Part of a small language model's weights: 9 layers.
Each number is 500 + 40 x the weight over its row's rms, rounded and kept within 0 to 999. Layers, rows and columns count from 0. Numbers have three digits each. The size before them is the row's rms in percent of the matrix's.

# layer 4 MLP up, 256x64, rms 0.287, rows 167-255, columns 0-63
117:465450528567496561448444503456442505479517543557466438531507560528507383513479486456520510502550556540511503493515491448554537492507515517497544476492518516553545546459427562449468455463480541
065:464516504557541494545535463449470494483562579549456473502546432549509476495459531524542418495521451476554514435548514505537464517461452465522464455542490499473454549475586439493570482521527522
101:463497537555545488533508533530516577472498552551540447498548476450484539521507389461530474502535422514490427569479502427460538474454510459459522503559450510480438531555532544492510506506488524
091:544540454437464477559552514539552489509431517516542558452506556504471447491529552533544474574517456557454472502431534578476517509475476484484481546499474457462528492551486439477436554483511446
093:499511517541538504458475479440536460521502578550538462466580415519447472495511604551515503443538503499463497499524589469522515525438447499542513484440501497506539466532446516450557499476504449
100:577410560542458501485467535433509457440515429509493475528575530527521557539494446530546468491488542499487528458481522454486496544498559465491533447482468500536512469527555593497510497425495453
117:527491498422462512532479520532518514436414514449513490557542471580423583517462493449549480473546503501461486472533466437457472462480562467496474599542563542534505520498524521496505510513517461
094:507485540485474508508463423465652476442455458535575591540544496569540459507511497495464425473471509503475469501467473509456513540524507450512456493489509548486508491528500505546455489467544466
112:459468536566523491504506479430462506481418541500451480509563553440530559485458550518528417490522498452500489514539505551523499468474536527517518444497507445462453413554496458518563525576535537
088:548560419528498516475481472444424549514547528488505492426484522565498539488377523509435504520489493531592525447515467465473514510562522518468501503457441453510507532509560495479533538485514458
096:456609501514532477486492538505505447587555484511472508495539481477512486488481577589434475486432534502496461528574423418489500511448515490535485565501441458529515527468521452496515496521500456
119:536476469501536576488460492519563473499520453463504467503516479429525478515576481551459513481430560499430452524480521467562496458440538441550486566546484479525535553533478519428498532513474583
094:541539506532490474504476562422470517480534505448436463441507540490506426511500568544549531551593431482423528520556515527542504480571435526541487457444489481537502485529464513487466530489466472
077:513503527524466565512472467488541502503586524472531542460499507518526445485501508603502408533447511534462572512502469487458509479558512402445532564432523554492443455504471514479452507529519489
124:504532567499454438479528392509525540512474515488556551543563541485502555583469498479472444511526490464512435518544486462529528503494497554433500462486503521477480497575471440523414524442462493
093:475604556508563521507473489492482476443530470488474477519442456566528492569501528571436414515514465515552475501498524475559466494416487519491479548466519520457485529578468525513461467437533487
086:442546436486552524545474501433433451486490546510447504546543482547490502501406513506456535574550488479557531506471463558461483473557532527440521438523511552500459537524481477472503560452491448
111:534457540558499468498428485494514572526502463558518555500510516532478516468529454574449509497483512493412463534534464478496502509508434498475534503478473533550502563550473533493492625516462405
093:483480525481493514465462488484499496498480515559547587516427527550437473519420534533579468482544535555463482440520455532497509484488548466592540546505483496543508479506544421484444509452429517
104:530462543536557433530492515460456514479534454450467437478533537463502518516491530455471449447508545499533418478436438480589564536522501534496492495538526420489512534490525441457553513478553552
101:496520561557444534540488550506477550459458529518587463518440520491461415515447510498504514469618428482528559469521524520495466430480434494555530492526520474482464491463520475544476467538492474
075:444474423536498539570490511477508470398468503480517473554527503515535583502503581494525440459531472563506521489465468461492603481541457470501464535512510526474476449452531451468465565493529494
093:547554562518575470550520447510440550545444460515485526441502506500535526471539405569471470562473473437494444467509455507431537522472485489462511537551519478527499451480503449493535504466568520
097:547488459499497573579461535451455621486495565479518468550510532524501402505458491485454493538506507559563505456526499513484519548543513485447439451481508447512513492503481543464503464436491454
107:547495469496534473544544486469398508473474478446534459483461467492502448528523497485578425537552549465518519488467511434483467509558563529474566485489515504488531555547508458572509470558408496
113:470410500554540437509488451441542516483476451509539497450480527502486471447539549558485468541493569554520516440574552553524526531530487547461457509468509440509497405526515493534517474522547444
091:525504477533453569501447552464528515494531429476527475522442517568457475510451570437494539480460461476461465559518532491569581491471468496553555489466457531456497473561538440476490430534508497
106:520462502554448469461461521495526541589442451459498520516489503537477441478463572564485544486561541509483524509538570511427504588541534494501463520468492500533468507505519529462424488545500408
076:552481503493537439515520511514505489426473498574584551556533428465537551504492490524479489522512447455484515519464458402414522449509553466530539519493515540456471488517473420507540485459492561
106:574446478522550518490485544435490570524510539486503447512593521427526506454515469482488499594449471521483471513488478485545498443548498519585466499491549476524517432478412481481506508461533556
109:503548479476475539492477468582550509482466460482469516491452498516539468568539469450547450548532588462491501556487450478513544549397508509504519575482430449546529560439498510463469523519485484
101:513531502538489551453507479441568436556455513534494461465410567540498515526368528493548482532522495534512519513513541506539526484511482519505523431523497433471556509519462443517489496542496419
098:534525481521508479504482467480500552556546496446545543438541495459546595527468506533468511477545510482429448546522476517480537548524421489447508534498518426531533519440497445401494550443510528
112:495456478514538506442562448527544494447462509513509443505485509558390524491506498495492572549516566506496492483507492486465517462516444521470489468483568434499565518576438532593515474463491565
099:552517455552406538482466444516442493497492472516471473529525512487484342547540472536477516599497581516483539459519454529459478511471506452513514490493478548493488508532447548497496517507517515
090:537564510555458448454513486460539583441429497441499420546541494526482470524479442450503471540511507509531522520502539510583521529540471538510429515424516503562484442480558463479511453485503522
093:512542479520423400583533546434540506447447494487499481471586512517564596479497470467530476537463465509502516522432493518470526481576484545449446528492527509536538477511448485536505510507520483
116:449493523568504467444449521440530463535455549467515482472442529499501459486463584511484464489511535576510514489530550622547433534566468546492484483490461504468513516555463513500462445529452503
108:520510588494565512523470500447543537497528448448471467473473523429506455569542462510535457507469586484446517500401571516555511438515528484481458497548487492552515446517481553456503497505474543
096:498538508508584507542490483540475511478460475526448545566524472530554479542553524471547480518470518512548424487469450587495552476514517408428549441510475512439468429493503472431472486515514521
119:567532496462494482469488475457567507557467442460452532455528491462496510509537497501492409522532529489438481501477474547531538523434521447553546576551485500527494501493519450579447544415558479
091:450505444567472480530495443509469497537478445512521557544467476576476532583495568512543486520570457469463486552476479536500527469435488450550436462491474484461483558478514501424539460453542534
109:500500461455465561489444490489466544479465519463460518568425502483503506514479559505463571545543521549485470588468548467501458478456499569492581474502505558466534504444524493481466548559485414
095:516508483486475488503468478448536509513519508551501496444507547487482523471527525570553457569407552529487527466448473483522528555495547469473526525430486504519504506433491593397501520450577441
116:500514460482489468498514451420494503480528463476455456516512532581548469522459487472528488434455482541509511477469512522472471566607562490459519528513487446400524484619478525533520492519533486
102:510535475538574498521551464447527523525590504427454522470426505424443440478511524504512502528530542514469459477536442486421437548488515504517496540510476475424530470550570532501498506497560470
109:538573505543531534519464524443521495474470464538480521454469517543494418510474552606549528499557557528548488429496517521537499523397516485517483492428442469461496481521479459515459488441529469
086:469526558518538457538488479531503536489497482478555531534526528558460448488465615487475476511627466507462588553513478490461489470529554484472453441490472468486502489416487497530473551496493462
118:449507486495526464478552504528533503525451500502474432513463502544505530537414548474462536462464542510490509560546504475513553455429490502522461463605496418570445500560443497522496506433551520
096:591434468493566465490463510500542539439519513557503538495507440516492551496465508523456488536466475477513472479565457458475553537590454527522533535489460501482601449549425479494465494480454484
088:494512549429549517508569545513479545459449558527503522501539477552585452543481502424435483529555556513522460435564499423522479550451482502477483504445482542525493528471482529441489462446507492
094:521550504459519451502403527516464550452509467510533494476483412487537406593551442539533470576513506518506469491506471549533483498452514479594566509468548523499501519467491466472506459530468507
111:536487477552462490553515492450473540478543446483514504463523521456579520451417466538509488500466486513570547556499465463526455557478469440463539455474523426473517520493510523492591543415541465
117:539446493606521526497486569487484521496469432459507484517528506460577384468496539588525427532527521523509541438541528532525503476527482553491459511508480512445501480504460560462460455479484485
101:554533540549539542439493545418481518498521537517513418483527448427422538520522538512576501496498469524514497458573529505431481502492509527568443435527461489431506478492523498494552472454471539
075:449499478496469459492433510584546557439505493498557521468543394529529510502481535453532452462464468493529539550479474465532445488499476475570479463476424499516481530520603513564467511539483504
105:535595509548498466490425481514488515496572457561540516534535463469552491505434416478549561504464540472499541497531460497427606494480508509479526501487485453488517546472428468468450521489469523
074:485497463508427508537496483444499557439503488472608506497483553503469530534547520493471467453491473498488462483477425405496521502566473484565441575480547523533505462550562529426486502542473510
098:495598497507564439493548465494460456513488504532467484484533516578476465593479493513492448566490478491476528513528508502447506502441495425509596474523442544490500470527456500472405526511555466
088:514487554538517469480499600521516469485494555467535456466504501430524580538454565491532444560533493535521483537530536503524454476575534521405494550471486447480474488538512476440434440484495477
105:507461527507511489484479423499502529536523480508539589554514462472534535461421548503425498487430485459480430520449456440471523526564523470555505524563485506421521538545543461450497558480531506
094:511448516425531531472504546535565451549472433505536547529529504517477510490405523470517513479503551529408490480486501522537513503558551442438517542491371509497507505512528476505485575536523505
102:467537520426514558483519512487521487408482525507502506528500576540501544464471544466495440512457534484460576550440507575426496463541505498495488452489493501571499497555574458576503524443460502
101:484513544593566458561524515469445515517480494475490478504509474468432476446444603481540512515472498494549470500485486508528550433544432533568421502538514468432464505541511470484525474508466560
089:527492479473537505471576575469515652463503534537542511502521477496470497473533461548522507508452539557492473531454511501445496560494455446464456465476473560447427488484564501534518487467518474
087:451508518474477605496470481528436538447449463453482531568537517493533529472483578514560518471529496470499500514522480500507452417544465434499462499530585545461448571503536461539547482456497489
089:541487455527523539533506523523546535528479466455508517574565536477478556515453550567544483441481417505537553490524462528498497458564555474473456541451421465485507447529451457428531479517546494
109:483526441525440455566466541545534543498433501534503426482505485486439476571462437454534524545497549500498504529517561483535531437460549427518516528563501564507479436485493496468514486499578545
103:505485462518483520482577483486557452509509514419496469569457524483520500515510563428546495460484542493475441527513430509559501473469520478526461572486495472468516554535420450478498486516623465
094:552581528418454479502587518514482488490520513449463531503517510436557497521498491488531510535411518554480536520478555453464413488430496515491587519496506544450498490470509407503522520489541509
078:595509529510479622511467517527503557449525484464476468462571443534519548515548464478486439523435514512463556513465474442510528488510507482517408496457484450466540464527528470492498560490456536
100:581526467500535429513541511513539467414501485482480520441541557546450500476513493449537472548505558413533444441516517456487500568472467476505556505565551514492482463482539439547531447478476528
115:494487564530525536453437570466525556487505477495547449550469541525495524488466564477545511528452463520467505469521506579544488463561499537570528480470479452458498458521407455515499449459454577
115:495499526481494492520528516460417544516530528515463543515546479506460510485442506509552523511505377423471493588514492416467442528520459545541521469495588507513464558517469463482556514512461547
120:463478543518418446509482471483510509485541573441516558478494501465451498511514525515558548608481460465544445567482505523419525478503518484558472493432466497571468538481484424505492549501508539
088:483573511496475463558519571523527458483464499519569513482504539504469495574516512552522472551485475513507407492561428533560483418481528448473500547465426499508482467497473471468570483437502559
099:410451440559482449500479515483516509464516481518560441478516444512520520508521471508516502501480473491607470498442506494521459476596460455515514497532498473539559500521484510593417577546498478
079:453510471519513503484510516500547491551459548473468480590463479438499553507505538494506498464532545448460429519489459419503503458537429552524542472518530415567561515573553466519502499484439546
102:501429495541454510477517496428526511522478513456586555462545445505468532437477528485516542505452451473448483588598525502447478498468487492537526590504470487526574541516514499437496450506517509
113:506469524555418462479503509521466505456483409441490433544587484434510552514485486529555447521495545465509459491490517524475573435515480483526431532507502507503592475504540494532468574530506535
092:481457546539533493490555453557448512389507451477515452516552481554533496472530559471482525508519508436481504592527531529488449499419487457460469509510488557484502544519431497483539447500543569
116:485467485495480534508590473420565546436573523506519537524542569450575467531482480509530483486537481527487531516447464484499499473430468500532473474507478446487476516459508485504524468392578440
124:567544558470441550508483500430531502490469468539488458421483528445463519471505520556500504557411560468486510471443521568436533499458486522513490538517458493462542538466485577552483461475553527
101:482478532504479555494539518515450499469508537552514440550507537451418483474450607447445491546588477462534454460507514530539462416505530551463491482520483461449508523500577483512488503529437492
095:524525469546436511476407515478478560548451493465508507477492464535473454537527501588517525461453560455493505441439493553462539516542508506511573421501462491467541529459567544453459550529479498
090:447567523531500466538475503465498533430566465437526539499522528511452503412479560499520534578505483524487488551551516534479522526409490472486486532535538497436454573521509437508531462441441520
097:480512529549536477569503512519559502463452547505441496533462438460509480535491524562528527485496502589499457451496501529498472511444521456460526446420471504465470509595433434480497472569562524
103:445558538534511451553469547491511480517484476480545467487504529432456527495518530501468510484533498562456477388607475529447482446528428517493529496524479552471435493515569512558479521497529438
099:528548491541559476519500542505466523473539476475533529490545532470451508498536505572522432618450425492540432469519426499551400433510491478493496494496520519532550482485512492438531525452516505
# layer 4 MLP down (transposed), 256x64, rms 0.129, rows 167-255, columns 0-63
101:522464394480572449519522516489503512499489504497451514533520506542520561428515510478580459529445445488490417532528593536446515479473552507449471511537451518556479459528510527513509504490526414
072:544478503492543448484550501568423511559583476478461467522498479477524455515608441535428530545519440482465455508518467482493573489539457542508527515427460515518558495458493460542512502501542487
101:543435488495481498503458571483551530539496545529534576512395546501462428501511468453476481433504543563527556463439494467476558452548528506473465505545528508573436483509465519523464475522494478
097:449528521454560503555492488512551490502553502509457465518556513495502518441515506490511488447396527452603494478487501450511493490570434474452465531430501514507485497501520540419518533524604525
094:529504439466508492485461483570436449449545500535470477506523446453513500514547438484525457487513498449503518525547512477518492473429506441495509528626489479521482512571528483491487528540601585
100:400575524490488501561509522535508429459513496501563441602479455493592518491492569466483469473463466544485526497443471512440521484493563482512460435542499510509517512551517446499471514555495499
117:419557400402529494509464529584451480491419564481487485500482517550518504534537511525520524454547575429530543535511467480461517455517508451489507500520528514512474556455487533496452523534473489
091:504478543507459464501470479509516526570430440541498488577536528468524457451479544578586485539430579559506492493551502563448514479521459498544480454475479544503533455451500467496510438515459466
110:563391442477563498449549507520507496525480431550466524488508537473451475428472445483501477541510545521514479460592513429533531530541517491500513555513504450493562470448560448512456530510496510
091:508500525477551526479468522564505486579525473495520480481562455527527502510546492497410469469511499451512381504571462513563526463462501426524436510425511544513549443509490492577462499511474500
084:492542516481554508499561540485517550448492515542562424554526534484461518520478528504539489417485518573552447516376540456441503452486507457454435488445517496531566476537486493508473494478487505
105:498489517526476511481570511512494568591491510527436499494531456508471482546479442447540465546524567517498562424473568508505463485445531489433457450522509457448461445503546536507569468456551470
094:535506496488479477476489535534497451498497498543473518547537572508477585504563490504452489494437459505437578486504537544513410466514551475502450459512425516509517481472492596450448513471460587
073:500510482481577372476423483500527568530448565464486464463502551535519432533548505492447458509438564512459479471462479525559486531490571522485499492542467464523493544473495548497510541531461489
121:522569487491497497461529482510488527479491503512508499512459496451560599500446567540489518466472537549450531541506544447463539535423470510417459476564425480502477536551523543449507408498534487
094:540443464443524512485497507467500532597489566482481525512544579462565519408474402496530540508463533469438504482510530468450444511554489534450489456530543499526521502446462463527517564512492504
091:569496535503501513590450500533527502494567514470559457523520522487510486472501445501487454496454474440449542427548529499454610454507492454511444488525447488485578449500526490519527485588475527
121:551503509502472499509502442473529479488531511487460519428469451573462487537507521521490592534533513537542510367402506445517487532502441504511569503441487470520523583522497506466494512528491446
091:471531486508495454537428541477490506497491572483518403571532434488545587478514477462535455450508554506594542481493537508476460494536481504501491464526488571483482451466524493548454460572456469
099:547514421449516500464490479451561511525463537488493514526516530477497521456511512506460448509438493510473550453479539486588457445504507508582446634577498501431541485536470481482504508496531464
095:517575478544468486462472464494545497520440575446509506441436586518574515527500504488532556486544507493532524519480537487495420507462504499516549401483467480483513486457448487473449491483561585
072:409474534497459486575530473520543499494510474586490456468431476520499523492540477562516526528559436435481514485514553486428492554481438515443557552545536534464495465535460544512452516468504450
083:532483501529481505438516446438609573491508492493500481520489502484427520382493522508503447535437505515512551568557537469440485475517467500538501526485493549485516475437484467483568574501527529
116:533432422480480517488417573481440492473481488457527555489492539479547460494527520428613489530497478481457553563512529515502540469508495532561454421499459474575525532527493497534501491461527497
108:577475496461535530506536513570542448484504534451568478534412405485557527511545494540540424502492497456493482511469478497517466505529492493434529488517483571420540441503525461561501457505451510
118:576572523444451541532488568455516546453479500558443490587531484449438439491477479537529537507472480436446497503467497484490504537512494492489549498522568573493519495404515452480492541523477471
093:477481516508499497452455530443490462475511584499507550526454552410478436436547606470514505386501479595506459501501497529471544518546478497473449495493466474528508505527515503480505470515566525
111:537496467477628489488571485544499519496424521534543502480455484473525535432504477520534511539498489533522516414475463458572569413493478502504453472542506514518503440480528497520451533425489537
073:549543436467467468442426476468504484574501565460496500503524497558495526517494538508554515555591499487459513531489496479540482477418461460465473517466494441474470538452493467498568566446495582
115:514493454518516515513511493397570517458498445478493493482524472500538419476504412519551517531500513489465584528491480505482566518529428513485581510507537536581395442528520502489504473515472478
103:515488459529493472417529503501520546477522509415446485502486443495478555568476462497597521503510494479446505549439517455427494522511521500538412545575484511459562524474503532551545506473468560
104:514506472475457453526461509594421576471510450463486490553567465497518493461593476508519533528472498494561502490483503439473480510488544526495479532567556566501466500504497528464431483553403508
096:466522508457586546482499514480534477469473488503482521529583429494549511443575477495538510520411530547544456487448507456520507486478507430485462460510438575487537487529545524549496446477433556
101:578522495458450496481426458466515518527537502546511571479512484492401446578492480528502537469525513543431557558449522412454500575486493450551487535456529494541513525480513439481490487497509499
099:496413472432491489482462476467577500602501564511463527444581465447559521429556520507498495503488524499488478514511568478525466541525499531510525440489528507521415510510467488574482539445496494
106:486529477451496459494495493466546542533493499417533449490490510474563480506535439439479524484470544569370494485547487521554537570525488539486470544500446537489461545527485527509479568532442441
091:531541424497485527509452531469574566546475548497528540548513543437455479483498447468551460490458505551473469513505516443503474524478498596512434507465569545512461530479470529522519452406473540
127:515555449511509573495481480447474439535507562456524554463411516546504464557480529572518529465484529534546504436461496519593540455501502473503513433486445411516519490483540463470482485472524539
116:493505515428446476483526478521458510514475624450566515462512439479563502457474575474441518499485531551476417560484469531465479566474513513467514477487487544513578515499509514545501499458558451
092:480462545527558473503505467447520529492546446540533514526476487552472549547449581485505470463560446491520529509461548522432447525506445562540461510448499454490433503483565537478449457590517479
108:452482541440495460496544539497500546541456541485447480476523456518585590524476471519453500536475503475518532511498554519569417484432498442504506460587466538463476494553480551549502507442455486
088:490511486480461442482541518510456576442482535529455521518553508513539497451430512533539524551532471452497479603516438439434476472509501498531505463470567549535494468553557451571521529498442474
093:518455544496583515498474548501491473556512452488536442509456424497469491564473513527500462521532423568499538516512547529541506383519470472574499433429459463519515477485514527528503468468518555
109:480496517512558537391433450465510548495478466575471455540472502499535459542553456504514507511452554497508501451481473501557560479548493438546444504514480511514513549521517536494371528530475512
107:496450596580460566472495518547547475509458457481532538526501465476450494500489522488527479549526498491457476533567502465521442507458447400479601487494480527470540479525510511553435506432499525
098:473538535470574440500433502450512545482489502494538510504553507543448489502432513469556552540479559463479593478473515492557485524515532483451574446561501521443469469530490511500424475447507429
122:567467496450498507504473595538447540507515477496537575477538534496537426392486532512530465521494518512550550514436556510495467522519475472489406534471475517457416496448503557526485503519474520
080:475482488486498463540526500528498603516545569463515457501461407545495518433517412501573480455490447491458500519479503545549409545525519485527431466501462515446528527504577492486499531532504524
108:509484546503529572576504548547551467562504541488496525584492433498546543514496562514486457456557493553487455448451512470554414469497499470451462427467434521493493481438513503525502473452496499
095:521471499491499500547508530517496502534586483469503537492443500564484545507471578452437498491519551415517476494469472556529469575521488473470461539485540439497541406490459464535543557435513433
085:463523465531546500437527480441530492496494442533573449425567515484535505545524480473485451458482565463452537564432501458545531487461480532547419546536460473486545489569523521513520566484522494
087:533490487482439545540479447558457541498439588577504562593472504460496552461463523494527450511503452435499478500534486524516460538481499548467583499506485508505479472485468518455414456494555529
104:482494483568502508492483550439494418485423524513471442559513496548493543504550416524485527502563534488483500492526514502539520484514504438483473447459413569473580553451489574491501503565470511
125:522485410473443514479458551483494495585472604474458527490480521475559527420450487407454535507521466533510536506566535492451461567498541511494502521504480558533500470500435525494532549488511479
106:454468526486456484578436567516520479530479412468428511482479502533511539570491558538486470457519541439463491529501505472478534516465561455493544535538507468519459485462446477487503555599569479
072:525418450463471472423508422528515546459468513508519565526545427487528517440574548513474513527560519491456445520538556477517503494466490495520611507445523469545506480536491448535501537493458505
108:444527535514525437563501547461441496532523524460535488413469489457530538517443423474568547477477559488525550453467571506481481505480477470468498521535486460580523575493478531474506483442532560
069:508430480498531547509389427496521505582512483508438564457483536529505545480396510523535506513483562504461492490458536512485502549507497480473594518512489452510490508534441479557545463442517528
092:496504411471474545470430486479444499524479598531518537505470547450588477452449496455514545467473532452529515546492489532470553530531546535521483456513548512451476492491458508487468574595483524
101:562474493483519510468536475460437515611522507499537455447582515452527506468584409495499546537492574471476513457483540473551499532519510487450532479517495494487521446494574453461430477521487515
113:550541531463492494486506476550535454537480569467465446435478521459531585490490553528514516542493449485410522511485564456527463545514520563500545488479520465508564551462461428421514523449497464
088:499452508479562495534531496470505477453479518537458471469489628505542480465451531521515428579499496497488512551441482538469522497523494605483509519437555520515474475442517547506478403466528485
095:550567448451522499545473514521464446572520501524494465511450512560516542536478456533510457456523483532446497515556517538406581429530485509486557508506461488562516440548481512528453465535453449
094:488474408551452535514490521457449543525480479463511529482473458494534507506536521438444492573510524485527434524544451502490497483475551490522463622455527531459498527547439506525451600532490514
103:520458540519507531565442531451528471467553504531476558525443578583506383510491460486487502484524473505521472525432506525452536482516466527513505475484536521474567463495476505469555513555394487
090:475466552511454466496551504508403518537517504496488486522506514473525524550514513521550562462459558516542477501480545454497475464490539442463408504576474475522488443573454518563561506532445415
085:494517503515458476535561510534540480569481474539504441463578500505449470503473487541509516538524477481485472558567505482510461574494459541431443504501537448349520489528456497474533541498467532
102:504448564462419515479520461486434527466550483580490542474459511468574502522497455474502528501554480406536502522499514522496549495461578513448525504500511553452501556462489544494402541460496541
099:561521523500541511507449542573536498526508471512497590452478510478562402474498451568558458473507483451540515428456517498478519551502494463458536456468530507458557463419513509481449493560504535
077:515523490545432529507509444511517486521437480445498518519453516496483509541551556533553491501517465447486502515527481515540465513498469452470573522479574516547497586437523501409467531391525571
071:474507471521498476527515482492504465495457500475426554597436500531507478478437477518442577596496528448515511513521541546499535549522548519472512501516500477436516475484533536618473450427489481
102:500490493493472457566484493522505444467531482455517496527443461540439457556503484465503540552543433540521545598465491490557455529470457556502557485488447578429511513544572475482554460526489481
115:557512469506476533473553511377459457524475565536534547522551540487497487433468482428454487448471442553498530572512477495543506535478439519496490481489485468532499596527499464502512497458549553
114:505498492460539512453497571549553485534472497512484506497409519496511480501539544500545472467543574512512554482467548538577512468497544501515417493511402437489505489441466531497415496544476421
126:481508538506501518479445568542528479525430534452525462459400481519519528517469498555494494562422574508438448565507498558451533453534451543523457495559453511426529474489531504475529536502482507
087:580516460470559480480497498457470488483486443586541465455549451475528541463478443503483485491532447566587525514472492519543506491566438481516476509470522475464579534485549418498494546435525498
114:478464487530513459508486535525520495514582471511504573441525444478581460464527475541447444506488457500553516440479490461545543476507480521519546551480496470572522419540540470509425521490430575
077:524527568506524481500515492485519473519550457373583514465508490480493491491476471531502430563503506555501536494457509541551464427412547467550518502527441516510458546464537554417499486509505501
098:456460455501504475499571510446537492499560560503506452526497463485494466455479503499525499457437552488533561449544545541444491539509545450411536444602546540530517444521540487517525459499517439
125:477436487475533477532468562514459553526483494413526454520483449511460467540542404543578527517497551521455456422479511402535472514544505476565506510518478492483503505587539509541485536508490494
088:479487525445416503514573538483481529504525485505485490449513501537451487484526507491527549562495475563496466501480496485533519427523551540421475526450509565480474562597391485443473524529478544
109:490456454531461530502478488572475498456528485483552473524557582516480393520484495478555553554516464458523520534563513486533391518519451518558439469539502511440525465492517475455481545544497476
123:537432540467536481456543438481484512449600519469488492562489467470471492536498567397515490419530494517559495515523524521566506586527450465502519534487453491528494494484424474474516528526528544
096:573543494482462476535508462511465552487518470515456525490470465523504425560599453483489476516448531540495526471556551480465568505412500499500515543548540472500514452461555447480494548421444536
084:509531518510567516493517502488552411482427496549489448460552457498516441545487491485425555476546533523512538530462390475545453443509502461493582494553501488544556535456515530441492513488498505
097:460492512531532487529509507472438462509461519518518577511415442518574559467544536434506483505578475502492570526514537474519506576486512479427521500480488533441440524531485526457435508495420553
093:545475456472505475467543480481459481482479424568470512591533473513449506510479495587520509481487521470471531504429605468471484513492487592538448458497478563481485513546522462535522560460467446
095:545548453492515498460471416524546556515509546461548508499531526558461512457514570475483492497565543457390490572433456492466520548458507486494491490475536477496552533436479492523565496473431484
105:512431514454526518554534440451502512484523539491500507438495497518523560554476479433499435512517504534482527426533499515514446569450450603494593555460466472532509467532464517514456447521517458